Weights of a small transformer language model: 16.2M parameters, normalized queries and keys.
Each number is 128 + 32 x the weight over its row's rms, rounded and kept within 0 to 255. Layers, rows and columns count from 0. The size above them is the row's rms in percent of the matrix's.

# layer 7 MLP down (transposed), 896x224, rms 0.16, rows 372-431, columns 112-167
size [ 97 103 101 101  94  96 101  95 101 103  97  99 101  92 113  97  97  96  98 102 101 115  98  97 103 103  95 102 101 102 105 103  99  92  99 107 113 102  95 100  97 101 105 100  88  98  92  98  92 102  98 102 100  99 103 104 102 100 107  98]
[[143 120 131 135  90  84 151 123 149 111  85  94 162 194 120  65 128 154 184 133 114 124 110 153 151 130 130 189 152 154 104 124 169 169 118  79  82 187 125 167 127  81  72 107  94 119  82 101  93 132 146 133 126 159 128 143]
 [122 136 123 199 132 128 137 104 108  97  86 102  72 157 111 150 122 177  87 132  96 154 160 114  90 170  94 108  70 143 110 148 142 138  95  87 176 103 174  72 168 122 191 149 174 158 121  87 151 139 106 163 140  87 147 122]
 [150 169  69 121  67 152  93 142 123 124 124 169 104 131 136 127 122 141  85 116  45 154 108 126 158  85 176 130 138 171  90 131 149  90  98 147 134 138 124 187 112 178  77 154 101 128 112 168 104 183 126 122  79  83 125  90]
 [ 95  84 135 128 196 153 110 144 102  72  82 141 195 118  70 132 132 137 170 105 163 148  98 151  61 120 143 148 107 112 144  84 116 103 128 141 135  87 114 204 102 103 141 124 131 100 153  73 172 113 153 128 101  97 128  82]
 [131 155 133 140 132  98  85 147 109 124 163 133 133 145  74 122 143 150  98 158 174 125 131 138 132 121 108  95 177 122  90 163 205 150 111  84 112 116  83  91  36  84 110 133 138  68 133 143 129 124 105 151 122 136  91 166]
 [140 162 140 156 152  88 177 147 110 108 149 108 136 134 126 111 178  46 117 171 162 196 111 129 153  94 194 113 154 146 120 120 145 140 109 161 129 144 120 141 112 155 117  84 151 141 106 126  84 166 132 140 128  69  80 131]
 [181 110 119 155 162 114  99 128 130 125 136 139 125 131 164 118 107 139 118  66 128 128 149 177  90 138 155 114  95 132  73 134 127 154 110  23  67 120 126 163 100  95  73 152  79 131 146  87 120 129 166 169  85 139  91 155]
 [187 110 104 152 104 140 138 131 102  89 151  88  98 122 158 127 122 123 126  98  94  72 146 170 107 144 121 132  93 163 137 132  66 109  95 191 187 149 115 113 232 157 103 139 130  96  84 140 102 108 107 101 140 146 157  92]
 [150  74 180 116 100 136 128 156  91 131 146  91 126 172 114 180 142 126  97 111 190 146 133 168 122 127 142  45 118 133 150  93 140 137 155 102 133 185 175  96 114 138 150 120 127  84 133  98  96 113 181 126 110 144 216 183]
 [ 95 131 127  96  68 123 153  85 130 138 105 152 110 124 150 131 107 115  91 171 232 121 147 140 108 143 133 159 176 116 128  74 148 154 135  97 130 161 112 114  97  76 110 155  80 153  97 140 129 160 195 115 119 138 113 135]
 [ 90 158 113 102  90  72 130  83  79 135 163  76 162 135  80  31 184 110 107 170 136 135 181  71 125  88 140 133 229 161 130 127 140 145 151 168  94 116 145 134 152 136 170 133 150 127 122 151 123 118 182 183 172 127 152 111]
 [115 124 137 108 175  94 132  79 104 120 151 106  90 160 140 104 155 136  82 141 112 118 100 197 111 128 144 147 174 117  97 110 140 215  99 124 149 208 139 191 158 124  90 188 129 156 127 108 144 113 158 123  87 138 120 116]
 [ 86 122  94 136 115 147 128 164 126 155 130 103 160 131 160  74 154 124 138  61 128 108 143 136 126 170 143 149 154  81  87 141 104  38 123  82 113 137  89 167  86 165 127 131 131 173 161 175 115  44 153 145 155 121  98 109]
 [185 135 161 116 162 130  89 121 154  89 140 145 160 119 106 109  78  93 143 106 139 124 122 148 145 108  97 148 153 166 149 103 127 151 169 137  82 130 122 103 149  58 125 111 142  84 111 122 109 166 148 134 104  99 126  87]
 [156 141 156 147 115 113 133  95 148 123 133 148 149 100 137 121 132  38  68  93  98 127 123 122  95 192 119 130 163 120 134 175 165 121 110 205 139 113 152  61 176 103  61 134 139 138 111 177 123 131 143  62 212  81 184 106]
 [ 84  91 144 180 147 113  91 132  86 125  95  50 133 105 107 117 191 151 153 124 157 137 107 173 140 109 118  73 108 180 132 125 113 152 162  93 134 177 107  97 103 210 135 130  85  85 136  99 133  91 207 140  80 144 124 124]
 [152 137  93  76 154 105 126 109 137 155 112 123 124 113 124 181  93  83 151 195 134 177  83 205 128 179 137 126 152 101 121 192  81 134 111  83 140 132  61 103 109 116 118 169  97 139 148 170  86 104 181 110  99 142 117 129]
 [150  85  82 122 104 143  87 162  98  87 150 128 118 101 128 126  98 179  87 145  66 153 157 150 168 145 126  74 128 142 131 100 209 125 151 105 145 112  94 144 133 141 138  85 101 151 106 109 190 141 173 169 125 129 113 120]
 [127 120 165 191 129 122 160 138 161  76 142 176  81 130 122 102 157  55 131  72 154 102 124 112 157 124 137 145  83  87 135 115  81 124 126 176 133 106 100 121 161 113 126 115  80 112  87 124 145 118 116  91 149  77 116 108]
 [161 156 102 165  98 109 149 127 137  91 104 162  33 118  90 126 146  93  83 196  75  83 159 143 150 146 162 120 140  83 178 168 155 122 101 169 113  92  80 134 176 145 118 153 139 195 151 194 167 120 140 154 113  98 138  75]
 [ 99 101 114 101 172 141 112 171 109 134 170  63 135 138 112 100 153 110 126 143 165 103 117  76 143 137 136  96 201  75 101 154 101 174 116 111 137 193 153 156 165 156 107 143 125 114 152 148 117 193 163  88 181  96 138 141]
 [118  88 146 134 103  90 147 152 120  85 136 139 102  90 201 158 142  48 160 105 148 129 131 105 104 100 164 120 152 145 128 140  91 124 141 161 139 167  68 146 102  66 143 183 120 152 137 150  96 123 192 150  99 154 105  90]
 [171 130 101 157 155  87 104 148 133 159 179 121 100 160  72 120 163 128 118 184 101 171 164 115 155 114 134 145 186 103  83 104  95 102  94 142 126 139 119 103 135 103 167 131 136 117 142 136  91 144 139 147 168 141  99  83]
 [128 115  72 144  96 151 109 141 138 121  96 130 109 207 185 160 153 138 113 100 151 134 180 142 139  83  47 175 117 125 115 186 129 148 123 173  80  99 100 112 100 154 117 170 131 142 103  78 161 160 109 101 134 162 188 123]
 [140 135 151 176 108 138 141 160 140 155 115  90 183 122  83 130 102 161 115 153 200 171 133 115 204 162  71 150 124 119 136 134 158 135 121 188 152  96 105 114 143 107 225 104 102 112 122 147  77 119 124  54 149 138 157 160]
 [132  88 180 147 110 124 172  94 141 125 178  99 155 209 123 180 143  97 119 106 147  68 182 107 175 112 142 113  88 140  68 129 145  96 126 184 159  83 178 139 132  88 177 110 100 133  74  81 141 155 156  81 130 162  61 144]
 [143 164 135 164 143 184 149 148 190 132 120 178 127 128 137 179 116 133 114 113 134 137 154 132 122 179 113  94 105 123 146  93 141  28 134 168 126 124 170 235 101 139  85 147 143 114  92  90  81 129 118  81 110  72 139 147]
 [119  69 117 178 122 160  97 115  99 143  68  87 109 128 113 134 168  70 163 127 143 127  97 111  93 155  85 123  72  95  84 122  86 102  96  87 102 185 150  98  70  86 124 126 137 157 125 131  65 114 128 135 138 148  95 127]
 [150  66  93 160  97 133 178  99 143  95 100 159 136 173  92 111 148 113 140  91 131 148 152  62 107 115 107 129 104 166 134 137 136 109 190 150  91 151 141 109 158  82  98 103  89 177 140 145 111  87 125 153  94  84 169 176]
 [176  99 141 122 141 155  74 124 116 151  90  71 114  96 155 104 112 189 128 109 124  76 112 119 154 142 112 133 142 153  71 143 166  94 109 160 135  95 142 148 121 111 161 126 151 178 112  83 143 127 106 116 172  90 169 134]
 [112 136  74 135  96 127 151 158 108 130  90 152  94 180 123  98 181 185 117 137 135 196 140 109 135 133 135 151  61 117 123 149 122 153 121 128 161 116 125 120 147  97  93  98 108 124  57 202 171  80 120 146 115 104 134 153]
 [145  92 132 175 124 141 157 146 150 141 118 114 142  91  87 104 150 148 160 148 113  84  88 118 133 107 175 148 127 100 189 117  81  94 122 106 116 114 198 136 114 135 167 156 115 140 146 146 142 207 134 141 121 120 118  74]
 [172 136 139 136 139 130 107 127  97 132 118 146 147 116 159 178 101 157 122 126 132 158 109 216 197 159  97 122  94 158 114  88 113  79 110 175 144 117 143 190 142 119 163 109 160 126 106 112 155  72 140  87 142 168 179 144]
 [119 116  73 172 141 118 133 114 122  86 113 120 118 168 125 161 137 167 100 141 108  85 129  98 161  96 114 104 108  81  78  96 127 100 101  96 115  99 140 180 158 115 144 153  80 129 126 103 104  96 171 155 129 144  86 105]
 [144 141 112 146  93 136 106 149 127 126 129 106 109 137 108  94 135 162 148 115 136 108 159 168 121 134 110 136 102 159 169 125 129 148 132  98 158 106 104 136  63 111 138 123  65  80 107  67 119 113 148 126 188 146 130 102]
 [ 97 125 171 154 109 137  81 104  85 149 130 126 143 155 113 138 147 110 178 180 153 110 179  91 139  98 146 159  69 121 136  93 148 196 125 119 102 116 119 141 147  62 145 148 105  54 121 102 130 124 156 130 152 132 156 135]
 [ 86 127  97 164 171 157 133  75 115 147 132 125 122 105  70 122 134 105 159  65 102 203 126 122  70 109  75 104  90 160 137  88 133 185 114 196 160 134 105 118 165 140 122 146 196 116  90 105 126 135 120 120 164 192 127 126]
 [103  99 106 122 131 137 153 153  64 197 110 132 130 123 101 163 161 167  96 130 111 147 124 156 113 158 186 152 204 169 124  99 166 126  75 133 137 168 134 163 129 104 151 109 134 111  82 168  75  59  85 118  99 162 115 135]
 [196 134 123 116 128  78 190  96 107  91 122 133  51 117 174 159 111 163 107  95 145 131 165  96 135 135 171 139 103 163 110 143 148  99 129 139 130  55 103 185 163 103 126 137 122 136 149  57 143 156 123  76  77 120 138 148]
 [132 174 152 117 108 154 175 116 152  90 133  96 155 161 107 125 112  72  91 115 102  55  89  54  86  99 159 146 162 159 133 113 116 153 133 145 193 179 100 147  90 171 173 164 126  80 106  75 134  85  81 126  84  75 146 122]
 [149  97 142 122 184 169 128 132 131 140 124  66 151 199 145 132 121 124 123 175 205  55 163 178 119  94 140 115 172 132 145 152 135  76 114 150 165 195 149 197 110 139 129  95  88 146 143 101 149 118 152 170 149  87 111 126]
 [133 161 112 118 100 100 143 149  86 119  85 139 100 167 110 138 102 101 148 120 107 142  92 138 118  95  95  55  97  95  67 171 117 110 176 115  73 138 126 119 145 197  60 142  91 116 179 123 139 151 136 172  96 114 195 109]
 [144 161 116 110 129 144  79 115 148 143 126 142 174 111 179 117 127  77  80  63  86 153 114 143 171 114 154  87  97 119 156 114 131 115  75 119 120 171  56 108 134  94 147 154 109 129 143 203 113 101 128 132 146 137  98 123]
 [134  71 133  94 132  98 233  95 170 150  93 141  80 103 133 103 106 115 131 139  84 187 130 124 107 123 106 134 133 119 130  90 133 101 150 117 128 147  66 133 121  88  95 155 130 120 139 168 161 142 160 132  46 147 137 148]
 [146  90 148 168  10 137 176  95 160 102 166 121 157 123 139 110 127 150 141 129 140 190 173 163 100 142 116 141  85 148 163 113 103 176 120 140  83 150 125 141 144 151 123 139 122  82 107 169 140 153 172 164  81 180  38 133]
 [ 96 121 100 164 148 167 130 125 100 141  71 143 121 133 101 107  92 126 134 126 139 107 134 107 167 158 129 127 183 107 148 143 167  71 126  60 122 152 140 102  78 187  68  82 124  92 116 157 132 132 139 170 125 172 157 124]
 [173 130 148 124 144  90 161 135 162 103 173  70 109 167 200 150  98 204  84 148  86 156 163 151 101 154 107 131 149 101 181 134 148 149 195 120 171 128 159 126 130 115 139 160 103 144  72 161 135  71  89 127 122 128 117 113]
 [130  98 154 145 118 142 144 154 151  91 143 154 114 125 134  36 102 158  95  86 111 107 124 104  92  94 148 129 129 185  97 141 156 121 102  84  41 126 140 128 127 167 103 130 102 137 145 137 125  94 150 193 183 142 110 112]
 [ 82 159 118 170 185 152 136 126 134 139  81 155  72  96 162 139 104 159 113 110 101 152 130 140  49 138 134  83 148 110  57 148 125 128 127  47 110 153 134  89 106 136 126 161 168  49 112 162 141 171 155  79 162 148  78 152]
 [132  86 105 124  97  94 153  75 122 128 104 186 122 154 143  88 134 128 138 105 120 125 132 143  87 141  71 152 130 157 140 139 129  83 111 119 122 106 152 114 178  61 117 162 108 202 149  87 129 158 101 180 164 122 141 120]
 [100 108  56  85 153 130 144 105 115 132  92 117 152 164 139 112 171 124 121 118  55  83  35  95 114 106 147 165 149 168 115  57 114 128 215  90 142 151 127 146 185 118 118 102 143 156  72 104  91 167 151 149 164 112 148 166]
 [116 189 140 140 145 130 147 139 104 122 116 120  71  91  21  21 165  78 105 196 112 171 171 141 181 102 119 160 107 169 100 156 136  53 154 127 150 146  57 123  75 160 128 125 107 101 135 118 112 117  95 131 153 108 114 130]
 [ 98  94 137 130 143 167 196 128 151 128 108 140 122 184 124 133 193 100  95 138 121  91 176  57  92 145  97 123 148 152 117 107 128  98 124 133 128 165 157 107  83 112 146  77 197 180 167  93  96 203  77 128 167 107 129 157]
 [198  87 134 181 163 182  83 129  80 164 138 185 108 184  78  95  95 123 159 123 108  81 154 180 186  67  76 134  50 167 153 131  85 115  94  96 136 122  97 184  94 140 138 146 156 111 143 109 113  80 130 154 173 148 174 143]
 [152  88 142 118  58 200 117 119 148 105  79 135 124 140 117 151  99 139 120 116 109 176 142 110 145 161 150 191 166 152 120 148 146 165 138  71  79 184 142 162 160 101 103  94 140 102 129 175 131 136 178 120 112 150 144 143]
 [128  98 118 168 137 143 212 170 134  68 145 154  98 113 163 100 168 133  96  75 116 132 180 144  88 149 117 208  97 186 119 145 164 125 141 176 217 120 111 137 107 109 114 113  87 149 118  63 114  93 183 150 152 157 109 113]
 [145 118  98 155 137  90 103 132 138 165 170  89 201 133  67 116 198 168 131 169 145 136 100 106 159 109 146 117 203 114 101  83 101 178  89 161 136 116 175 180 103 103 205 171 159 126 118 161 131 166 143 186 129 118 125 196]
 [107  61  93 110 173 143 195 129 158 176  63 130  95 139 133 122 147  99 140 125  81 118 221 106 130 130 124 132 117 129 116  87 121 148 128 147 110 127 103 152 134  95  70 131 136 124 138 168 175 131 150 113  98 106 125 130]
 [183 148 100 159 169 131 156 171 141  65 126  97 109 139 165 105 175  99 128 103 164 157 117 150 178 112  67  72 143 114  74  84 161 120 186 186 155 119 137 148  71 113 117 114 128  93  90  83  90  96  86 122  58  97 179 147]
 [124 138  88 129 142 154 170 104  96 152 146 185 133 111 144 161 106 153 138 109 163 134 116 109  87  67  84 136 160 128 110 131 167 130 121 168 173 127  91 107 171 178 121 138  90 145  93 148  54  60 149 136 123 177 101 122]]
# layer 7 MLP up, 896x224, rms 0.215, rows 373-432, columns 112-167
size [110 105  94 104 100  93  98  96  98 106  99 104 102 112 105 100  93  93 106 106 109  94  95 102 107  89  99  98 104 111 102  97  97 105 108 110 100  96  98 101 101  97 100  92  98  96 101 102 100 103  96  98  91  99 112 115 100 108 103 107]
[[168  86 122 132 101 152 135 139 108 136 120 143 106 124 128 102 112 130 139  75 123 147 185 141 139 112 102 158  68 128 120  96 107 185 120 154 127 146 139  94 108 120 185 114 137 180 126 102 157 109 152 129 102 111 144  49]
 [192  96 107 129 113 128 104 116 191 139 112 106 119 162  90 173 130 105 112  99 127 134  71 116 122 132  95  84  91 160 125 150 175  87  98 117 104 118 196 120  80 109 101 100 120 119  83  98 124 147 145 105  99 140 140 186]
 [139 129 163 127 145  98 162 118 102 148 212  97 105  95  95 152 128 110 120 118  94  56 168 109 167 107 159  97 173 100 152 137 142 148 136 101 144 139 122  89 122 119 169  61 165 182 108 124 166  82 155  92  58 114 169 157]
 [144  77  63 121 118  96 132  79 134 166 108 151 184 129 109 125 148 134 154 111 133 134 153 120 130 113 144 129 167 117 146 113 194 112 109 131 111 147 113 106 208 124 175 156 128 193 145 113 141  75 131 125 154 131 164 138]
 [ 79  88 125 119 129 162  96 106 116 125  73 127  96 100 111 108 122 121 129  76 151 102 123 160 128 134 144 101  97 175 140 140 117 116  98 118 158 166 101 101 132 146 151 200  64 135 159 143 116 138  67 130 111 110 153  86]
 [ 82 109 100 142  74  74 124 136 148 163 133 135 167  82 144 147 195 127 143 151 129 103 140 108  91 154 133 168 161 124 114  84 103 128 125 204 118 121  94  99 159 163  82  81 147 106 112  38 105  91 102 148 152  89 209 133]
 [136 123 165 157 145 169 155 143  59 156 131 112 114 113 128  89 134 132 129 126 109 108  89  65 108 124 178 113 167 182 177 141 156 120  90 146  33 158 107 143 161 124 116 139 131 115 149 179  50 129  62 124 177  88  57 100]
 [161  81 141 106 148 156 143 143  81 173 153 118 123 178 175  97 150 161 118 146 113 120  73 145 122 141 162 153 139 154 153 142  96 122 132 146 142 158 104  77  71 130 144 136 149 157  73 144 192 120 131 110  71  64 128 116]
 [136 131 125 147 138  92 143 141 159 185 126  88 123  96 140 128 135 149 115  57 124  74 174  96 186 134 137 190  96 154 144  99 152  82 190 120 140 106 139  38 168  74 141 157 152  73 121 110 146 121 142 136 127  83  94 161]
 [102  89  73 101 144 103 139 114 147 128 121 132  87 112 162  97 107 116 144  98 134 100  84 103 117 172 139 130 116 113 149 158 110 140 144 192 124 148  69 113 108 148 169 160 130 216  88 113 148 119 145 117  81 157  76 105]
 [166 151 129 167 174 107  56 197 129  89 105 125 150 109 176 109 121 198 118 155 173 118 130  88 134 128 122 107 122 104 130 133  57 156 136 143 156 147  79  86 136 140  65 159  62 115 121  97 144  85  81 111 122 143 108 132]
 [157 182  92 155 148 129 133 106 159 173 124 111 132 113  85  93  64 115 135 133 185 141 136 131 123 135 139 123 150 106 120  56  88 143 159  95 100 118 179 138  81 182 160  99 125 147  91 148  87 154 166 135 106 169 132  95]
 [110 135 161 136 131 156 105 141 151 180 112 101 143 150 111  88 113 178  89 117 149 172  85 109  97 110  76 153 160 141 118  90 158 142 114 138 135 161  75 131 169  66  73  99 108  71 148 131 157 128  97  93 160 123 106 128]
 [206  99 153 108 123 131 140 116 130 135 119 148 120 121 144 173  58  62 106  85 113 101 177 104 154 104 116 161 131 141 119 103 163 175  25 135 128 140 180 130 134 112  88 209 149  90 108 147 156 135 188 156 175 127 120 119]
 [127 106 157 137  97 161 128 114 113  73 141 142  63  95 105 137  37 135  57 113 112 133 154 163 126 116 142  87 151 117 107  80  99 121 170 158  95 130 109 144 145 122 197 126 101 157 142 143  83  90 121 147  99 115 129  90]
 [168 137 110  77 153 147 156 138 132 113 167 133 145 152 183 115 100 105 116 163 130 160  52 119 118 136 141 111 196 130 157 185 135 171 160 101 165  92 122 168 189 122  65 108 176 150  86  91 101 105  96 120 121  42 159 116]
 [150 117  57  59 124  84  55 122 188 120  93  68 137 141  97 135  91 138 141 125 121 183 119 150  82 122 121 136 108 138 169 119 138 130  93 119 111 100 186  77 122 131 131 193  85 171 105 112  95 142 140  95  96  80  58 145]
 [122 117 114 127 132 114 168 111 114  90 131  93 116  78 145 101  86  82 107 190 193 109 135 154 118 152 126 122 115 176 164  68 173  78 112 105 128  80 132 170 148 142 163 108 128 136 138 129 141 122 153  97  97 101 138 103]
 [127 110 190 183 213 134 154 119 113 132 102 154 108 127 104 153 111 123 147 152 126 181 136 125 119 166 121 149  86 155 111 168 133  88 166 141 110 111 120 139 139 135 112 104 185 122 125 123 163 147  89 210 195 115 155 168]
 [ 51 110 148  89 110  82 122 159 161 126 156  79 159 110 116  28 150 169 172 116 160 131 175 185 116 102  95 115 137  71 156 156  90 147 130 123  66 178 141 142 115 127 115 104 115 107 143  68 108  84 111 107 177  80 146  98]
 [ 82 164 115 133 128  48  83 193 118 110 140 131 119 127 157 113  95  59  83 104 134  95 108 133 184 146 192 148 119 144 155 163  60 141 144 135 142 148 113 136  72 159 110 186 157 158 177 107 129 142 126  81 123  93 107 148]
 [136 144 143 187  97 187 199 140 121  78 129 174 105 165 142  81 115 139  89 139 132 126 178  88 135  96 169  83 156  72 115 145 192 125  94 126 120 130 137 180 117  98 119 129 118  94 184 150 113 136 169 119  96 112 130 106]
 [133  92 124 121 133 158 117  86 156  97  97 154 145 122 162 140  96 111 127 130 152 118 179 107 176 128 191  99  88 115 125 153 196 156 143 122 134 143 130 116 143 135 158 151  92  91 137 119 107 103 145 163  81 157 172 130]
 [119 147 115 140 110 169 180  80 152 100 119  99 150  28 126 113 118 128 135 131 152 117 193 167 142 128 132 124 105 139 138  58 144 166 142 130 110  95 104 122 131 131  85 123  93 214  88 119  59 164 175 121 128 123 190  86]
 [ 90 134  92  93 111 177 121 138 152 129 150 122 161 130 130 152  50 144  98  91 142 107 120 127 177 113 158 170 134 142 175  97 122 145 140 148  88  95 132 223 153 186 154  61 116 117 111 176 132 140 140 115  64 163  90 102]
 [104 146 129 165  73 142 154 102 192 156 127  65  88 116 141 105 156 139 146 131  97 135 154 134  93 120  78 136 128 137  75  88 100 121  78 165 100  79 104  81 125 137  99 117 107 116 139 112 144 146 143 112 119  91 104  77]
 [158 136 131  97  69  77 142 147 130 172 116  99 100 126 118 163  90 117 184 134 121 175 161 162 106 125 155 136 121 117 110 144 143 121  93 125  95 110 155 113  54 129 154  81 146 143 139 120 122 176 139 143  95 206 125  92]
 [132 168 192 134 147 117 119 137 131 114 150 132 163 144 124 104 144  77 120 184 100 120 112 156 127 119 163 138  95 112 152 149 128  97  92 146 117  74 141 148 175 119 143 120 151 118 108 172  55 105 173 108  82  93 126 169]
 [101  96 135 136 135  79 111 170 133  79 159 121 123 152 108 113  98 126 152 109 102  91 128 151 130  87 122 100 115 194  90 138  90 190 171 147 163 129 151 149 198  92  77 123 140 133 151 154 100  94 164 124 116 197 134 141]
 [152 136 158 104 144 107 151 144 135 107 113 131  92 198 115 126  73 113 124  75  78 158 119 116 197 175 168 177  60 159 152  96 102 174  94  94 133 116 113  96 133 149 159  67 165 151 150 167 111  58  66 175 110 109 174  98]
 [163 149 169 143 138 120  96 179 193 129  86 139 107 119 116  87 127 136 111 135 134  84 151 111 116 100 151 146 132 136 190 142 146 104 197 103 144 134 111 121 128 149 107 174 149  92 108 114 159 140 129 157 156 139 190 146]
 [131 105 104 157 153 127 145  71 152 141 135 134 171 121 130  87  75  93  93  73 212 122 150 127 149  83 123 177 118 180  74 121 117 109 100 156 104 142 105 109 177 171 194 158  53 140  76 112 113 107 159 172  74 104 135  92]
 [130  66 165 143 175  97 110  63 136 141  58 121 135 211 108 144  75 101 156  30 122 151 162  97 142 101  67 170 141 150 147  92 164 120 150 169 127  89 171 131 130 135 137 109 104 172 134 160 116 146 142 126 151 130 122 197]
 [169 243 129 156 138 124  86 115 109 151 140 136 181 105  96 106 112 170  97 174  82 165 124 148 142 120 148 160 140 143 103 133 144 128 125 114 154 133  80 124 103 111 116 177 110  31  99 153 115 154 143 158 121 152 145 131]
 [128 147 142 140 131 102 115 101 117 113 117 110 139 117  71  71 129 123 103 147  75 152 139 101 149  92 114 141  86 159  95  94 197 128  68 145 186 107 137  97 165 117 119 123 120 103 127 148  82 153  88  92 136  69 134 136]
 [168 132 111 172 170  90  93 106 137 120 115 127 140 159  87 140 112  87 124 127 110 166 152 138 181 116 159 131 113 135 138 135 157 117  81 111 160  98 155  91 109 108  69 110 166  87 139 133 173 120 119 159 142 179 137 125]
 [138 107 123 202 180  82 123  75 125 130  90 144  90 154 109 170 117  33 111 104 125 156  66 113  91 124 165 124 149 116 144 140 174 111  69 186 175 188 135 132 177  96 154 110 115 119  96 131 127  78 100 141 109 104 129  59]
 [126  69 101 118 171 178 110 121 142 167 155 157 148 175  59 179  77  77 119  84  73 198 170 134 142 140 170 165 161 172 144 112 114 133 134 172 143 178 148 116 185 140 158 176 112 122  85 120 118  75  98 119 132 128 135  91]
 [124 171 164 121 144 103 116 111 101 123 130 101 118  49 125 113 196 115 129 163 139 127 143 140 145 100 136 220 169 107 146 151 165 134 176 100 115  76 141 150 185 122 144  86 152 128 160 110 138 140 134 148 146 118 153 146]
 [128 132  74  88 100 116 124 151 116 109  92  99 124 156 144 121 126 161  69 108 115 126 131 121 194 192 103 142  97  93 125 113 135 178 104 133 116 160 144  97 131 172 158 151 116 127 101 110 120 108 136 161 154 145 141  89]
 [166 162 160  82 134  86 136 124 117  82 169 110 151 111  92  89 125 127 115 171 131 125 133 139 136  95 116 132 110 131 133 127 124 110 153  88 139 156 126  93 138 112  73 155 118 166 115 173 131 126 133  80 150  97 154 161]
 [147 125 133  55 136  86 120 127 125  62 119 169 162 156 110 120 144 105 133  96 134  93 110 144 107 137  89 151 141  76 159  62 179 123 142 151 101 158 150 126 107 119  98 134 127  52  49 102 123 123 112 181 179 178 135 129]
 [158 132 188 115 113 187 137  93  84 177 161 174 132 196 150  91  72 111 216  91  90  92 116 166 102 135 111 103 112 108  93 136  79 115  88 116 153 141 153 110 107 132  96 111 134 123 122 130 106 132 110 149  91 124  87 139]
 [152 114 176 128  61  89 113 132 111 129 193 168 151  74 108 110 126  71 135 113 141 153  87 138 134  63  74 102 128 174 121 116 148 113  94 178 118  87 134 105 155 106 111  67 143  93 106 185 117 122 157 158 160 117 129 101]
 [191 140 121 160 149  97 107  85 192 147 195 131 159 101 186 143 128 159 168 208 111  81 131  99 153 135 138 136 102 151  78 126 106 131  99 137  56  54 131 153 130 165 127 153 148 140 113 159 117 143  69 149 138 155 109  94]
 [ 78 193 103 146 146 159 153 151 150 126  99 150  93 129 140 170 147 146 133 158 138 147 144  81  97 142 151 113 126 114 107 148 123 110 172  76 148 139 116 162 114 185 133 139  98  86 132 116 152  88 122 140  89 112 168  72]
 [139 158 136 140 121 142 122 132 142 148 121 110 110  98  60 182 119 143  98 123  92 178  56 103 131 134 151 124 179  95 156 131 126 117 113 160 111 140  78 132 158 198  89 163 127 143 124 177 162 155 138 162  95 111 119 134]
 [109 167 153 102 165 120 114  38 126 138 153 107 112  98  82 105  61 127 100  88  81 145 162  49  95 139  99  89 121 106 118 131 160 153  86 124  94 213 143 137 201 154 145 129 123 126 137 143  93 135 162  83  86  78  86 125]
 [155 175 124 109 137 121  85 107 164 154 103 157  74 130 154 148  94 103 173 125 122 109 115 116  98 121 126 161 190  84 153 188 119 128  47 130 155 142 122 103 176 128 151 130 103 113 132 117 197  98 113 177 134 126 151 114]
 [ 89  97 124 122 143  57  89 127 162 181  88 104 158 105 101 183 104 129 161  92 177  86 136 143 142  76 153  87  58 124  72 159 141  81 196 124 118 108  92 128 126 150  85 107 100 132 130  98  93 117 168 131 139 143 152 145]
 [143 139  90  44 165 169 140 139 120 173 130 120 185 116 129  79  71 150  87 155  97 129 132  77 175 141  94 116  97 159  78 103 148 112 140 149 139  49 148 114 110 115 113 106 140 153 128  72 159 111 128 102 159 103 168  70]
 [163  80  89 152 178 130 207 127 142 103 132 142 124 193 111 105 111  67 141 158 132  43 140 165 162 122 102  54 140 159 141  89 166 143  94 100 176 151 159 124 135 159 116 138 140  38  64 126  98 134 123 146 144 116  84 120]
 [129 104 144 106  69 100  71 134 102 151 107 135 107  73 114 163 117 153 128 107 160  63 139 139  93 134 125 159 163 112  98 110 156 108 154 159 126 142 177 127 119 191 123 167 124 192 164 139 104  89 178  99  48 164 141 121]
 [150  97  75 119  82 129 135 133  60 131 124 137 127 143 145 138 149 143 168 172  98 103 137 134 155 161 198 147 134 195 127 131 140  96 144 153  93 155 102 130 106 132 144  76 116 108 117 177 130 166 150  74 145 111 127 140]
 [155 170 135 183 154  62 142 120 140 148 138 139 143 177 128 134 184 114 133 133 169 114 106 156 166 128 165 160 125 163 155 106 133  81 128 125 188 115 158  80 100 184 175 153 107 166  99 129 109 155 134 120 151 131 149 134]
 [110 164 153 105 152 144  99 135 132 209 144 121 100  77 120 139 145  89 105 137 118 133 182 138 155 122 139 147 155 120  51 142 133 175 114 138 123 137 148 190 183  79 100 108 157  81 191 118 112  88 120 140  73 178 155  70]
 [105 146 157 111 100 150 117 100 130 144 153 165 100  96 109 110 146 177 154 111 117  80 120 122 171 174 171 133 103 127 129 105 122 129 138 166 120 187 173 145 119 167 113 141 125 162 112 149 157  96 130 166 158  81 165 174]
 [140 147 106 147 111  86 234 107 160 154 140 119 118 128 105 183 130 141 137 131  78 171 124  69 169  87 121 127 166 172 114 106  92 143  83  89 200 121  91  73  99 100 142  98 162 140 218 111 149 176  97 141 142  91 102 166]
 [ 98 130 129 114 182  99 108  98 140 188 139 108  99  87 144 103  74 138  90 115 140 149 124 145 191  63 116 121 104 110 119  43  87  13 104 175 113  86 163 162 166 128 130 205 118 116  88 152 112 128 135 169 100 123 129 161]
 [147 129 110 129 144 112 132 157 107 135 112  97 216 189 146 138 124 121 130 188 148  77 134  98 137 147 122 154 138 136  83 114 171 150 153 118 114 123 109  93  82 110 119  92 123 182 125  70 146 115 124 100 126 144 122 133]]